Weights of a small transformer language model.
Size: 12 layers, width 128, 2 heads of 64, MLP 512 GELU, vocabulary 8192, 4.49M parameters.
Training: a variant of SOAP for these matrices, 117M tokens.
Each number is 128 + 32 x the weight over its row's rms, rounded and kept within 0 to 255. Layers, rows and columns count from 0. Numbers have three digits each. The size before them is the row's rms in percent of the matrix's.

# layer 5 MLP up, 512x128, rms 0.0599, rows 412-466, columns 0-127
121:112140076130186134112092117186103148125111137139145164115067104061162110097170088181150148135137104158150106103197087147105108120168169136145135150079126186155126128117162139109124099141115087118117088124120101118139145146068159132119121128086119113108117134140127143151093143152137085188168115181099178077087101137158106114097070133076093130121108109079144127065175133190154145090245
087:157081160098152079064075136103148182135146151137100149145129087139066113165070122144092103118116115149126139104129175172109158130168136134123169164113106161159111074171094093169160100120099204133086126105098073140126127052140101095160130149146119146170115114066096132094157100163153149154080109162047111099211114114110115115134125121070077129098139096095136111149156107067143141156113
071:131111134085128124107116147169108121129140104097101156109068096078158136168124115171119150133116125140169146083052043160129112112135115141142108185145123107164145110127131103064145124114186114153122147158039074147132180140142157158154067162138087118078158151112102136103182125137121137139175134116130175133162108125170137168075124145121171049113109201162144159142055146093174116169161
070:188129119076134142202094106119171110094097103149101098105179128159118192127100129202117190130090152125081125065113116107123159151143139145115137114155151085172174099084143138059116084139148130101127128137104062141085080101078140104093094124161143149060145144126112138092074115165154122130147166125098153178146104104101147176175157096123139103118085134149208134144132104046122119131142
111:130081156118106089122098138105109081158133078075098096142110184092102131133084160133125129128158077117146129146158071133115161167139146208156165232154164124170133064165135111132132110089112125153111149111128132109197194119125079140147131110161131173131113111091102165121191171158143128078121111082164046126146154140130091120135120065123157070152107137113181153115157130126190129121112
113:113101162083111129094062109137220117127169159102103119173088117146059152122082147085107138151100096066108073114089127137147165118161074073157149172133110145122130102156117148105121136080181187174122092164117125073119187081109138101146124081095118172129071149114177139114137148089103156103106117138166104136098162081104141153111108158141190108139145173160103127178121171074120157109136
078:142087139167145166100075115109125117141227162129087102110149089183155141135161125110091077146152076163148124105107112136106132176123147166111133196145139153116042122132121101131156107164132121167136167124182155194179089106156144116117142146138098105116084151121087104131099097163107162095091207078161072124136064122114168140122129051081126180156127151099150146137104150162112140124166
128:094076111111106128172207151123184133072130103120119084147134139126113113129154144163103148112131157125167122156070146131151083104172131161107090122108066116087136107116101164144112135093113150189121100175111196142083166081162142127097152181088152199083082137143153161137137142148115068109132095146143162104098060124076158134117114146170113126107116139231123128154107189170105145088156
116:112094141183102149145106160102076089094102190125140124086134098099168176117088175077141088120129161092091120154114123111132132121120113143123099120094069156088099089101108122116149100104114105131180177176125090136144151055119100115117133125095146144094164116199119135131067141142111156116179130183160124180159173141081089146151165167105099100130121115163195122086179165232100122156120
109:088135196157102148164166177115123088078076156112138125129085185129162132124195165155144123058090129085118114166147078107133160106092139100095118180137113129187103116126067135101061150163173127108157105134144143117168124190176153156093120142186094116108161165064073114092103131100093158123100118121153151130119142145109104173123157130113060105174074143122159119100093111191116133161136
101:128163147128132115129092117195138073134096126129086112179130129099111159113174128115120110133136223130097117080099119155135175144059159073184133130149114158219114116127108073042123100162140132084153101135163123097219059164097150116142079093162130123130103091140120122153173109098158129149131096111106071150101112174119091125133101122089124144150142080076177109138129103142107100134152
100:130145134144125164208151192121134138139157111138143148204132094173134130080145160119128119164116184127111068092069110064165174108111078113086096124081143156162116126134127152126134134182094126062108124168127145098134078173131160159182146124137092155107152138075127130133109104133147117134198187121117125165056131151114053168109132148114129100059107111187124151134101109091160187110117
104:128132145098101093120105110082118062062100107106098108195090141110116143108084146174164114113173119109127121069102184138185178098167150106188090162168181124175190096147108103080178070154153156146144159125123121108102057104142148153174112092127102133059127141113069144093138131155134163126143120117115101116140122191079099162136117125095133093135167137206115148123131115121164113101171
103:094144128041101119140140113102148092178194164080056129087143141051146147084087081133153143132137133175114139095139104178193098113111074092125122147161100063133150124120150135184148089118138166109160138196188083151161126093106162133111098108125171116118073155119088155143110088146097142148104118078146100108201099167127139123131115071141166121165138132120123181160148166125126110141156
088:098122133069156114075123139060119086081107116110128121087217068135111103126065195094084196169134155149156111120108117145123129154132146143114150088160130207145107132149173167118142108109147110133147163141112121117072126143167105126132161153119095091133069147148119148171108154154129110097155135177059091108139040187123125144175093178117151147055138161167119111136144144146153155128143
086:155100128060132156114129092124088115095116164081097080148114079100136102122139113130172117172149106154117110093107136209180157099094111126184127091167050127092147170101136129147060162118117190144149148109169103192173167133104142132145092137112178162124078118128124115162076093098072118113176124108133110093115137199072181100143114149133152148141104115139135094192125142167104122063119
105:138140090198128131126117149174069112144140102159072145126130148120134136172088192098133109153099131144108139100180067091170105142112134107101085063111117095142143117082101085134093130105094093159150078184118133152120188142136194096127101146060172145129188163142147116159162202101150152160144109173128121126084085103115092129105142118171140132148038077107111146174097108114084125159117
094:154143165190126164103137098163085111043138198126097200119156128109157138150131144121129143139113097114110141196102154183109058107162137141099083101118134112111094152126126168129134093152128143190201138192084123106069109175094115154148073094111124140110165181201125136111111161100095106131140181147123144180115147116107079172152103106156082097093175149129156118106143169149115144160142
100:149102108109164083100049115120124091114106183117140082107159074126159151097143106129073153188100143149149186155126157104129102154158132122130152080134126132090152170106146112111187082127075154151185154120064122135131145132164134135081133091091165125124144129170120121142135185149080146138164100153056044097141146103132096117101159098072088119090173071187125144131156175132133109164067
126:137182183164141113146103185124169087148153147101128110193161152131052118102171135122099096115073171120134114175148066130087196126110178136156154166081142147160142106100092057148108150153169128111116091179124162144104138139120096150128180166129090123122080093125119068136168135088174158130107136142124195085137140099103134157077156047089167101101113112118118151158139104100130132167095
081:082102121188145141133145108159075177101130231075096096115166109058189120152121159142130139144133134133113095154125104146160181092122143130169129168138072105158101123125099115140103162087135130120160159104133144143151136099147184102173142058110142165116123158124138096106099111158085131096102131174143127173140118127072138117122118192059108120176107151082098115186144150192054104105172
110:089130112092122161155108174126177139190145139097153059191079126135157106129082155162087133165163177134115131100117151133117136152102077135116091109098152114159174111119105081147059160157180118118115105141045155123099123146174139113151050116140101183143153120069160121145088194096114125146127037184091168149154112109119119129166137149104098134109177096125135088144127146130089120079100
082:126056119185137172156084142157146185080150130142127126072170108161170173104130186081140152131083142135077137184091114121103119086176077170058134171098135113072114089112136159129101099135115091184131134105108121131220082128098172080143112142097118109169129181119149125096119196105136110181117180156093123172077112138099121156113144158148119127122124085122107176141133115128136166098127
077:081136124142092106124140166111163100092212193123104101163148136113137123120135157151081139077090134081106150124132124142095127156078101141177176179129174130159192114108175079128140176147109113105136164157150136164152153094138139107176107145129088126160141119127083109144111101162086166086126130103070067081146051164055077143090074089086073132134129143121116167148126157132156163177152
104:147119185097188089139104121068157127218175140112155144112167126086120145133060134188167101170147131113153156119159155103105123137165136161136140157074153172089141163089132087169175067142129160164138142114128147092114132129118133122090110097095137142121154092150110128167124119176094146157102114143161096114141154141125106170089127142003161077113160097084074140143167117107120079141080
113:166111089091062152197168082156140117154177128132107112115129139099107164124160185109125148121148115147162124115069148115180157133123089083144169092169072121098153062149150153111110144102189104131147091112079097150089086103190170141147135120165106189084135140150174127092098116159118121060112136113098110164113081108124195131119086165164140127134126130131080130154065160158082195127112
094:107138164092117140154148085111142087117137171165107141156141105111055124137064137169055149160127107143169089127121133168195169102121088159136127091152158171109127086169177130141116128092189068159132105158133087086100128162126097127110152144181120080177130167057085130165163114103085206116115180129128146093153125145100141113089083099183070125092146109135129120102102076165156142131108
085:073121161164124122134122175188161180122156195133157188100087129137143147089108108134177128083132171063129108140145109124162132171141070130106122114112129115139122108121133182155180133157090125096176103158145077077109093150103127160097082103133055131071105105057148144141087171116140143172122183161097119150114135085143109158083154105067183111075135092102148087081108168118131139117165
080:175129130153056116161145137118104102088155155144142154095179127190120129107169137136130117116159146114143146072140135148117140099127131064139176129129219171080093132111099104127097161098172160114147164112043113081109087148154093114104139138161091112181127127072059094110093111116120169091057118136137127134120114187136127219144083160130123117125115098165101141067109125108073127161163
090:089121095043152184095151148080104179116161143048109093154125183158093121108124145179137149137074192130080137153095110126143090129112116161152143126179133148070144176109139108147132092130157093131143084108123078139116092135158104120148104190109101131151138127106138119175132107139084081150083132197116156189136091159130147175109167087125167161141142186154090126151156051121123108130078
093:143188166101089125140115073139108102124157119129161078124135157122118162095121175148155157186162107092156151129083141110114131117092107142144102149145121129155119134125161127070181203085177116131096105129141134151146178042132131124147114085099105155200069165095143174191128124158137082143139140128107135069149162150124113101110128163145124187114087179057064126129184131094155145081181
102:211078125133098198182101167130077096135126133073111118128141126195139150122156180078128100107126127117156121143155128129138134167097102164145155095146103175175142153142077186077159148125139079091184126156121098129134132083184113147106086145080119150118184165175143145170160130118102128133124098132154149212162147153098124129163120164181106123158111107076150123152132185178097166123070
123:071067100089118098225167085086162172137147096084175136139106147119105137144159122143116097129113072149167148088142122109093099138127161167102103160085110130136152095147159137147146174100091123138147151162198158159185173144068108144099132164142155114129096133170107145078130122137220128111129145135129126125183160120172100074105104101084058125146140104071116145093143183134160094121154
081:125102105091177125130074132117133122111099120165069129114149136167183151132134126099078140195062098164198133142123115108128095129163157155128149120139144129058115103077136143116098115056140079178060113104102145136161100119097117150099141152139079126166102110162148164089157133196078105095143199089084077162073070109107117163086162125126125135135119122172135076143137186137093100095125
116:136163118170142098178162173127124116117170128107196077100143173069130132139105085123095090114129171027171084186159171089126099174109172142122133174104119096091116113132045132123173157216161113124106145152122181158163148130127112136114115142131099141149067120105149110089106115121163172171109111160175116140139099112110111101110144103066129083105094150131140133048119095131143145125141
116:188116120170100147128212129145134110078149165081167147067166095112149092137108104118122100154092108112146130094170143163101063076070163128128130170162098126104151111193130135136167115150088135136055083128151166143139148131106120151140148151126142143108081100109126109118141197129150157114132121104165121137152193111096099089080142151099080106147094115056126124180109180045114190138157
104:098157106058137135094104103105125123214135119100193104110083107094141116110112102110170124165129082149144096119107123147131158138112143157150115126062127093086124124128133175122154160101162038203119153144168129075093145091125133122142092124129105101155072191114111127192137091139128114116116114122123136145081150062172123092158078138155038123086187163085126117166174121130135087156149
085:130100134087110109127184144119164091090105142083090152132180109135113131128156148084080104157110174127136114131143121087092180085038132095120164165161143179209142139143128113110125103107145136100163131115101173113112095135185083137142180105139129132112093094159134081129158152120082131156244134110137067106108165168132056195115078129102128109131124136130160142148185155103160147163105
103:060097107151093155119162152161155146159113056127193167084124161130145136130117098157193118123149132138151105124162053137142103120112099152059093088142147143128099156103122198225133112107130133199103112102159123146100073155099128150126079164134150144110182124151107141180135132095193161107137173089106170099101140132107130120090149121170121101138167131135147109154193176115137104176176
105:060147129108127153135105140107147105123156155094062128125112187094174117123146115170057150132163143150127162134106113155117098130163070115123150115126085172205133130155108132143137136123094093107106021116119125106081140125165156125141114112154105152147160147112135093138083140172124150124110039149103221128167097127138103186147153126118145158162066087064086107165133123142100165060131
104:118148120173105122129179071090076069109102164108110131116074192095137174117151159138121168091144145107150142123186122091120172134133105103088119133074098136167096088144112110088143165076132128123168105149131099133159143124159091139157139139232108083072137082065111149109120082100160131083126182093152160126148140134144077140151106093152056125148086180104185120110116179170116119122159
102:136104108095106102178167162087094084108170145094100169123168114144145088177126094115126099203166028113114151158124146141088147124112117106123158116165131123081158095169175149143123091119120136117136107101038189148151182099114130104145091141125166120107122115168138182117110115125062106159124097128125139087107100136115218159133058176172141100127098138077125153130149117140101175073115
085:092080143188082108114115136074133062110104129149124145087086172097153145176156095085127100103143155139149122126114154177191103129111119132078126123143078105151107129123137150116160201082197068151131146139099127105160179112186168152188109152173125110125077177148152164056183157151124159135078120119081106164123169161125113156124078129094191152135150116116107093107143155171141102117106
110:093149105132126182151145099108122154095207068110157140158157082186071103137056083103086130094102110150128129074104130179128074137108171128134078191185152077109134111074128136140105122115180096134135183129130113130155080094084105115077095172137142123121087146138118135174129144097144131179140142140122103146134084072121127161101141105087132128165083154178102173166159175077133138116177
095:090128151155146160170087176150112102086104114097154118092162148162130127104129148180164142130076185124141092139072129160127129116146098123129141107064095138127147068195115104125164153066163029096129106126097086094094151118142136168164104154085068134098127133111137094109168178176162066160106135160109171180088107140134065137096117156091131123137064123116125074121128084176164124125148
092:156083185162110133075143119155153120183132199087074144169110145087064119180161125127144121093145131122071138145104118097139137100128120121136089153157075187133149118150153111137137135104069171115172115142130147185101177115100081099107147164087131155103146106148086185131142102146089155165136184098127114108188134120095139200160150093086152057190111184149179118130136173165126144144127
106:142173135203126117143122138162154106176140112123173096160093200160091173160175085097131082124145125123156126146177141186111108059143173163090083151151122155182130134129119118094157096153165152068122076036098096159179116120163143134132133148155151163174132100083077111105130079142133142132099082095087145108134109122109113149140127095100106086199115168108145090202145125110152143138136
083:146085209089135137170155139124190070191111143152097101125165097126135106142125090121116122112128094159103135105081119167089123176144110116080071116103103083075166154110145165214171134141176147163148131130092095181115133166094158142092099107140113101134127131121160176091115150149192171141096118080127116132169031149166168096151084166154097142169142135129149158179107147108121149121150
101:123176184173078159188097121101151100187192159074116119134153161161109146091167151151136123132146112106119124086121053107110164139121182152082093181135117174153149142110099081175120123146124178096109167169148112107121097164077087194127161148154116117109065064101083122136143130116119191181165100173163132084141184171112149129158134079102135139099149135109166132143158113127163157129121
127:143117135172094142141180169173167116102156130183093104129134102120166110116098157064173151131166118168165106100107194123170086090173168127093091069139075111088146095116129174140123150122135110099129081125075084153139103150190184148126104090113144126145164115097104086094097218181123123125205102160115133130099102148168112111175168146123174115100126122143125112144124170161080184156150
093:141055141063128101149149156067101159122123147093168076133114127045183132077093104129133064171162091091111146137136141075120120142136105132152135078145118102115115135067076166139057155168145167109117202131103158107091087145135140129122180156135099116094126131115100143159179124115107162096087137148132104166150177124151103111145123073096164102144126135089137121115108217163151115181081
107:187111122074097098107152147132103138101114167094158141145190072109120135045159123166106161150148100125156105182129177115124137165129112154145116117146098091133162105194106142108108087177080144117172130124051113089092144139173126165172179153127128156103044101093100096102134107162109104062124113135142145153118119172161129134147122146150148101093110113089120169072082119187134184063107
137:106140174153143153132094104102147088126112136058087198113124163107108158106121107135133095134130148133115168133184137177087084093047173091143122117139096107151099144088109071180096136141121155159107136176179173144151112072109051177159178061142126116112109114114140131144208118100162163154179110108118129119110111140107080121092155063143093140120104134114158172118099105068118085145172
100:195095139167060162164113141110139182122181173144131102134132108136158099117095095087131081115148098150135123122106058110124123157152123100112135145162118112086145092061144105164185081179120095166137160160176179150090121097139139149103131037163124114142118096085127179148103104124082141155123112104092045160118110076101093157129186106116139109155156092134109147192148145085106105104080
101:154140147116092129076154144163093157130108117172117132127150113128143125083168112154075196163145108133096096075125148051117084131134153149165107144137104126098110102146143124138061110125124104135102050066066126168104087116190121048084106116163107100119115151165118116147158125147130156110096159116110177115160112098131146173144101207153119138147142096122108139238100178164104172128154
# layer 5 MLP down (transposed), 512x128, rms 0.0602, rows 412-465, columns 0-127
122:180131119157123090156106161080115111138140155092142085148145081107133133089111108169151115137123130140108148197065149124135129095140102144087102063174124099145145160139116085111104131096108123217099104134114150098093136153120119174109181164121129101144147078088127056150147110061107150122108153166082053133120179138107145177119126135148144178117118173122099115145168180233123186114085
090:132132130087094158129101167192146129155145145108174148087179126137133159068112095134148187208155120171108162128112177116102112164078131136128131099120209146132199144121142121146104127101121144181110145170118188110169129234119114150127133114170175116086156135202176122098143113156118097156168103094124098095106139151129109124112144128085180145198100126132101168100150122136139111062150
078:119158145164097138117173150097133141103104171150178124146188175184111160054144127106157091074164126151088092160200179130166154114139135136108167083074129154133119118109117122202121130143121154135139086094203168130147093112110151113131152115135143126195134121123165146190087163121139138126059122120140090141122123131102150089200093100129081202170144118120112145145177144132091173100071
076:119160166179165114085155134138116154175174126137164136099103159052149045157157107052114108118141151143194144195125097107136190123079103117114139147162111180089116129196156152207124160111110145120179150154200140153159172136158124164150126118097100115146126122150149122104200129118099121122143070117114116135180147157154111120077121149154123125121156095102087102143120130205148159148147
104:126176147192114137200154076121127137138118155156127082161142185099116106168116095128158105132127140168169095142130140074152062138158098108089143099161110124097145143113142094134207158224125110093148131112148168185070114076064125155080160157169113099101119113112118145106093105123124151162157132175179136136207142165053139163107088113138087150121141132096128120152112126103108147163168
111:158137110140077116183178096100080105179134101172149138079193158100182119098132085110182109095148129177174112142098199167146103133095126129098032084083152113133168224108146117111140129106152122164132134113148117176147099126121119148093143184130117087151129139121109114127086114173154103160152141125097154100185128156105091110108156137178104099122156080118174091137160071179115107145119
083:174133136121095095124174179160134135052097170106156129118150127111124090113100098112146146152077121112109153161167105065082132079156162123140180138142092079139111155104121115116082142108073177108106181111068089111132129197049093132141069128125120133128136132150110186086146103054141127153116076113114174062141165159173065125179129112159078082136122144106104164130112129168128101133115
115:112080095078188113079135108124108109131117133099092098100127098189185121082093141086141153119141107146062146086178145157105155134135122157137126160189162134101175130142170154121128064120175119144194121123109093187142151135095057112120155090105116123113126128034151144098081114128132133048145216143174130088165137151096155147097111070112136134168079140112150105145127088121120133147134
112:169156129107146142106145102158108171206190111157110133089140107135137096126100081134120150167110073170141132144143140037118107181124155123151117094108156140171118130162150106140126136110084119146067164165086136110058140211141135128152072113149043135152065104134168125150161140113151104133084104073088127179098104119174128089153134165093141171177103126073102133153143104100114117075142
118:171114102147156143111112102167153126107167070144081161114189097140074147109088072140137111142123100130150167098112174185131124127143159104100133099102164170136150166121143107145193105105137127106081127138088095101085128118084100122132104101104187133121144130202128125149125129074192094119239121157083115141127096123190146099145114096145188143136106108189054159100188109113129166123134
091:109076160144138137121168139094083162128162193159142146082100028116125116109109181155140164130205066146120119132123108115128133191164108139115093103100151103129133117107115129169111131105119133178102129146099103182069160128102112164117142129113088144158078137072148143179065116168080116171135137199117194077154141167171161128193127162148130108089136140098130114155138137202133132103117
099:072148123101121128133128130082141157093095047156145090141163164122095116141118156099187118132158156079096168150181098138095095157159130146164122138127140094068113108107059100179109089098220129167150144101147128130155149126144180103087118112129137092162140154113107173122153135125159114162060020163179137128162144069138155130154173134160093145146146119117149074117152081114162092146138
093:106104122168124185096116129159165181173155147145166185073139072122129138156105105133105177147099146181069134177115121133108099105074087111101165106087092158110090160120189129143101160100108146150130061092151130136112216156138108091091109118171098099197104074098147143194125095103127138132087101146162179149091153099148167167079116131151110142162122167103170113145133174160125158135106
103:157161088164182147138140174116152127107150107149123057156095153192087101125153107169123107117153126133106085168095188085056158097136181185103077121095101154132139161113117129141138134110099094146108128117168194115131120154085143114108126124146117151164192084106102063104139166136201133152174177095108116071067190127120158140140147153145131151084105091114110096138119125149082127125048
089:153108149130113136145151075145160142188130147163134098198095172103168121116148109138177087114104101126136127130150187082117100131109134180162105155111100090113153158111036045090132117148087085143100096107095119169134113046119151114163128079119173143128151111173122085094133117125114124130131149113128194121118201068146120094098137113063092094189135101139154106173162107076164110149110
077:149090126173143128095165202158159117129148108203155156086129198152134160086087138150116163115079116128112111116126147135141082122150183118108146179127172093104103114113123098126128157208140077171092158126112140096085093146129116144129158102188101124089203175111042133106124121093172161124110143157095176162104117055152112136117168095157116176162156159124099174129154169100125154162126
103:084127126110134148113091141180184084086117133063127087078141155195064133090071099128128109117091141076158122192075132152068127100110108138136118167167106164157121131155132106160091162127125116149172146122093140089133111173127109169127143083197141107150154164148157110176073102048088175101127141112135151148107172093140184130159158111123111120159169149120128092125163200091158134125166
092:121146074126096063174105125121140154200133148150144096155204115117152097138139099134125127164088125119138084082131119080147187215117129124154127177081174139123135065138116145149134135087146119094140161095213162114131133090168143111121164118153130111140108101072169176181145107120136173138110146117128085117160096171138182087162186169141169180161085150138128106166153098133118095090078
099:111116133071113114123069114158172135136169166179113118143048114113090137127171058162108085108154094128134115075180121164196150123127143139104126078077104138128137089136180099199101136110104087121093183135146138119115097073091090176162096126141151147170112118170167139117121078130129130088093170166143151141148133159147176106210167135080162101134144153060111092141136084106142119098125
115:072090077079149121131104158101138169131132128118196127107154135143160127166141111114145136104072113124108187049098114105154105143083127110118139099206059196135109167116128102144163093106083164121100167154124067094134112148082169137096057148109108127082143138118163140171071102120124126087117159164107069132088109166181152104152114110168110134175077155157101149147127142193097158134124
092:173133147096132138061155118195132146115129043145159169134132146134172172126098146086173122125164075133121191099130154099122067176114111107113132080079155188167121079111159121133137164181158110097123096159161052095121167155139141122158127198168147127143125086174149145122142082113176136186115097101126171111143147114145077108116144077195183143100105105140146132111120135083123154128088
114:099147101212132094125091091101114163145186134127142155142137143102137075106125104132155165121155167073155079198144134164115087097124110138163122141121119085112102162135146134135186204138159121078131119046135089137130118102117093182100174147149087074114128116106065161122170096168159111097116167107174149106093126158196114099105146088106072149129069135135107141157096096074169114089141
085:163118168109115115098152194122096147188119117138140187150132119155176088174134082163152138133092106127131168039132150103120107155072224087163147089165119178169119124099055104142148117107135170062151118105085083130107123138171137176117068096176198111099127136128124118137119109143121160105138053075114162155129136089133112103115101062120121131169122140118128101151133134130116075150139
083:129106163116122121127159109145178145132119072124123124142071112147160165171060110107217108086135109131156109108134067117123140150148162156096135125154084137180127139175034137110126140075157127137121174140120070100130149157148123124109130071148100131109133094090129098139111088146169079181143153119128174176160191122199145135186186154147166106165127120130175126132144152077105190080088
090:144114120094111159143143136198078145073121100114103099141112135177145144154148127059102075139115128166140101086133196194111131119112129132120090078185159077131138132154146129136099163173110122184093136114045128141140157058159147112137120127135183107086111137154159152126171134108191115104122119148055125138121142149141122123158140045162167184173127189089127145086138165078120175107150
114:188106112135176129133111166117141088088070100165125111185117100061101110148087108154089138097121145134130134101184127220133162151150181126096074089130134125144112160143151178153108102111138155187109040112170178098106157152120056115131150134092120136223132077134112169133145114082109135131093160186097100106145120189146103151100123151108119173125102123099150146164120147138158128115163
100:180168142153088130095128111116108119137107120113107097131115136167194130121146105104215112093108120098097139137105133117183116139123146150152156144110105131162152145104119149105150101140114159083103142131132120168145165087123122145151105109110129119068130087169125169113022161120140159127128068159137080141107204165207168180205195141125227173167104173105138128119149147144130092113140
091:198155106087135144151142061123103072121055094108125079139123111143129113159097113116114152188055158139109111167116142109070149081110150089182140150163133143129123147152127077092091122099154157115110147111098182171163186116186102111135179109130187100158146163166085166111159111123117100119127067058148109120142164148115121137144117143167047166179080150175142167150115119147143139114124
080:080087151066190133100105133152156094137156086114108053106092129091123115138098143099124141148106094119169128161102140128167123176101126146152149103133076061199119121136146134110159108135136123111116137149181119149128134169099122182174084157121168096103134127189234146121106112152135117105201078118082106122116110055118137024144129112137131105079126142112143115189101131155125110122095
087:144119103130104104169141096148167131133129085159115115143157122125180148129118087121127123100159075044156172156142161168109154127158095142091120172086163085166154080098122087105129173143148132134128170107138187144157144108116177150123087079184188109155113140130182148076102132141150182114160117079134169028117129101106124089101128128124128063136149067149138122083103134107216148179139
091:066127078170181076130149112098137139176105064158128110152135140142103124144114099133110158068153133136108111079199104184156136153135126135121157085132131129120154149138129149168139107138124139123169151182199129137122101158114097130089107160177168102078164098148166079102114149105131186110087153173160138186101104136141187176178094076084175107116181116165199120136124139127137171151064
096:123149061138164129149136091145152146109141116201132156107103144051155117091083146126126120084152146162153156161115087143108184149120139129113100110091157065131090131099122152184110155118135123221102170166125180095122167183124095143141108121177086096107107083114128063123081168119169116167133147151122119095116117185161132152179170096104148122166157153163175181147135082086193141128167
113:125134139144187179101143125199140107107100153133116133147111086098115052092174127091108116132158118140150198194166119147069110108152124136151140167152173136117136134135130161123078105154116078103048128132096198107100126092155110141100141109154124146113128122080159140192143118099115124157132064098126100130115128037125100068121188136084178172175136167124125153101184185147108150142142
081:135129136169130116143118124158103146136151186085155168094140101083112139183116167156170156110139152116063142104095107158133159099102092107126108094083100082167165118151208115163132136171094135063179125119224145118076148121150120127180120133099219134149110147159126140133140182067144129154112094107137113131177171131149140107132131173163101163150190142151177160178108115166172139175106
106:090133148096137150120074139157210150163100120124071157118093118211086132092173149158165114128133047174087190159109090160124161085128072131130116084098140131182121190171133088095077090053094117129137089143103130133063131131087158153111155092143146090120162093140118172181161110138078123075107099116090130125157137155165131166115113104119124132132140113094121135133100160124129154088165
121:058130118134090079161074171108142184152192051123185147151177210125131151080139127147135100107161126141130069119121070112103104166118112167117101163146080106171132121047135079178147112122165114128125130088134093120139133125112097099121161166140154175125135104088130129090131165190122116154137128087096133129104119044083076114130125112159158153098135146195178146106102131139127151157119
099:134112162184155134151120170163111127119158135105068121163108127180086073123133182144104125127125092086123138150143177107129091131116113088153081098160173114138147120131141134125098128143127180039111129131093126167118143163152156113095161131094182132148193133166146134086161171140120136130141182166150149099168116175119146164136142053093193184087097109179078134129043164162121175069119
085:139124188176157174150103139147178146140114104187140127168139135087164192104158110150152181140155111100122108114117135146171092128174084126085113108088096090074128069131124111153138136169126156135088121105153067156149107106081200126104078173096165158143190149097130153104100101126124148128061162115123168158126108149117142089108138128202139129146175134141071093123069057174075113108135
102:154159138102178195105119089133111132134106146146128088164105075150088116184157122137093130107107116136105148097085176126105102086143239099117126141103119145105153109199146111156151199139114139105087152113141199086163144136141174146153135083137164088172090142122161102173126142191084100182112123096127085141123098090148141125159155138107110143109121158095180166118048121168112086096164
109:142156141141139193167147104095160150130173145126127156110101105097131162138083205108100152164112140160173105160113132098124109157166123061168121128163155170104079109109106184069110109151144134122125189129142121119169147118112106067097112130136129125105106115161155146054138178049153144085047166134160141153082089166161104111159122103103156123101149148156137151179060155111203159104154
106:111092102094130117118135113129177142147082092176190133133099110172102070121128062140158092159125071181157122119136106129114071139180119155116148174119094121094132121139149218183138143166136121169141074147106126141150086131120124086091133084147148084194118180160141120136133130198108122159152142162143164157153147105133170094155131107154143109103182122119053122161128096025145093104108
103:183075107143159090068136105096181192134110083108142112111161088136144139074106154102129155068076149165123154070103096131214108140173072175094071151113150165165132104151124123081125138136162143113103168103120069106146109174141074147118179095079154163068141149143176137132105125103152133142155136167128049099143104143120127166124146135128101078093130121195134142118169150150125140141104
087:164187118120162152148150150130122165088193105124126103093136160119131128095068178125131170118113142111118124154135145070084164090139104102142153132115089080126093140116119166158099124163082164145145105113178111127057115163123103121103166103148085220140177129069179057140125149139148038111150111101152131117105044111171092126111119108113065129156155097120086176108175112105138133160108
120:162134194148158159095144113100176115150111110161152085101112099128104157082100119179032078125095080169190162119127129150113114124163098180126166099057124106074116121123132188157081116135136107170125134179175139132101088164099140062145105149081080177144127153118109172149129172125154106100121162138156101150083100123198141139111154145152141126129054150136137084176131104131158119082138
086:140096114150111128090107111134145174208138096130116184187104091069141166134208104104110095100132138140135130106169157096105116149122155105151104081103164141178078120047094195102072060119132145118120123103140146126187111181159138064106120140166154165161153140211192147132118169113120162132172128110129138050135144100160140097111159103129153123107109121123117168145174120135099158124151
089:130123134172122125109177181083089146076137084164165119090153153109149143070128170147157146155096130119162117125102113168119121181097140139115184130169165086152094089066124136131098119134142158128098151110119142123153095181119152154118073148158153110108165147050156090096134101080142144088121026140141105216087115167120137142126090130216120155131118099119124157189142114152059143147124
102:115096132131128154118085129080145132114195134130104177113180077158146146126072157153109152100110105137128124092056140116103136093087128140115098125032149184127156147114151029109139102095117053134157135137099126127108125151113193138108084136071082083154170095182093081141116191142167160146095150065148121097102141143152114142114090137160101091158077117154122156118085108163141140115093
088:117181089147104129062068186072080154059175098109138141080146196128142133146100108167161150102102135120130137129116152143149115087125119123115200081200140207116128169084093164110139089109163191111101140118141088130112055103142124100169126110096171175131191141129120112113132105075083129145102108124093084150080188133129165136111156112111157123104127105163153083112149103125132149155115
094:123121129136122099108112135132122167036115154153163164174143086092119088112067157135132164112078189161121177160115171100143112131114047082154161090136098107145164092124188116071152119091169124136178110097111133114138202105210147101091100129105123138194136153113144132130084097105112096106102170094116125145113114110160100135159127164172098116174047169113094116134103130154186146125128
115:134082085102176130159119076127059154130140118066112102109100117127054154134166068183091118079128109142126124129125105155072121128133102105159152144114185147090173100183152110138154155174124146126094145127182151105118111118070157160101116173135095180091078119130148160174151091120129131192127165136089111091178156173144182075089085072158109158186146134175174124120128135113142110144094
090:162187083225107151153163139132136111116176145144114153150155142142103116187124168115108135106104141175093076128153138161142173113145140154118095165112110153093114122180134093168180068110113076189124094112186110168134132079175158120071113124086142137132109120128053148074069078151103124128159073097096103094098117105093158158149111145121126154140150143144085107158126051168123144084146
097:147106109174157135175060079120167074149186158122140128136137215109140090149094163111089060112115130121109077051084106149137106097098096116119149106132136175117090182120137124150147165111129100142077171165179141101118119109101116087095109140131131112168206134175124118155094118163112131178098123125106102159100172074150154147132149093148136131190162155145131133212159118149131100153189
129:103164106112125135131166116154146059099134093160119096126098151136134072113115131098093125108138096152171090139201160083107150127168174097086098159170125196075118102144164148156113144108144168156118062110031148149100145161156096119095079140148106172157110151163181116143131131148117147168123126123151120180128180158123174098102169158045168071111186114077131142076120152141127153123130
098:166144161134151104103131128128121121129107158091080150087156097154198161107156142112072208151143127115116107150109185151175160096183110123152106107122139171162103185125081133115034152136078174129088162096091124163129104116111095106153107167146160126143129172163091142073139148109158110100135151102105133182102205156180168092099149127107183184104097149190143136125157091141089096148140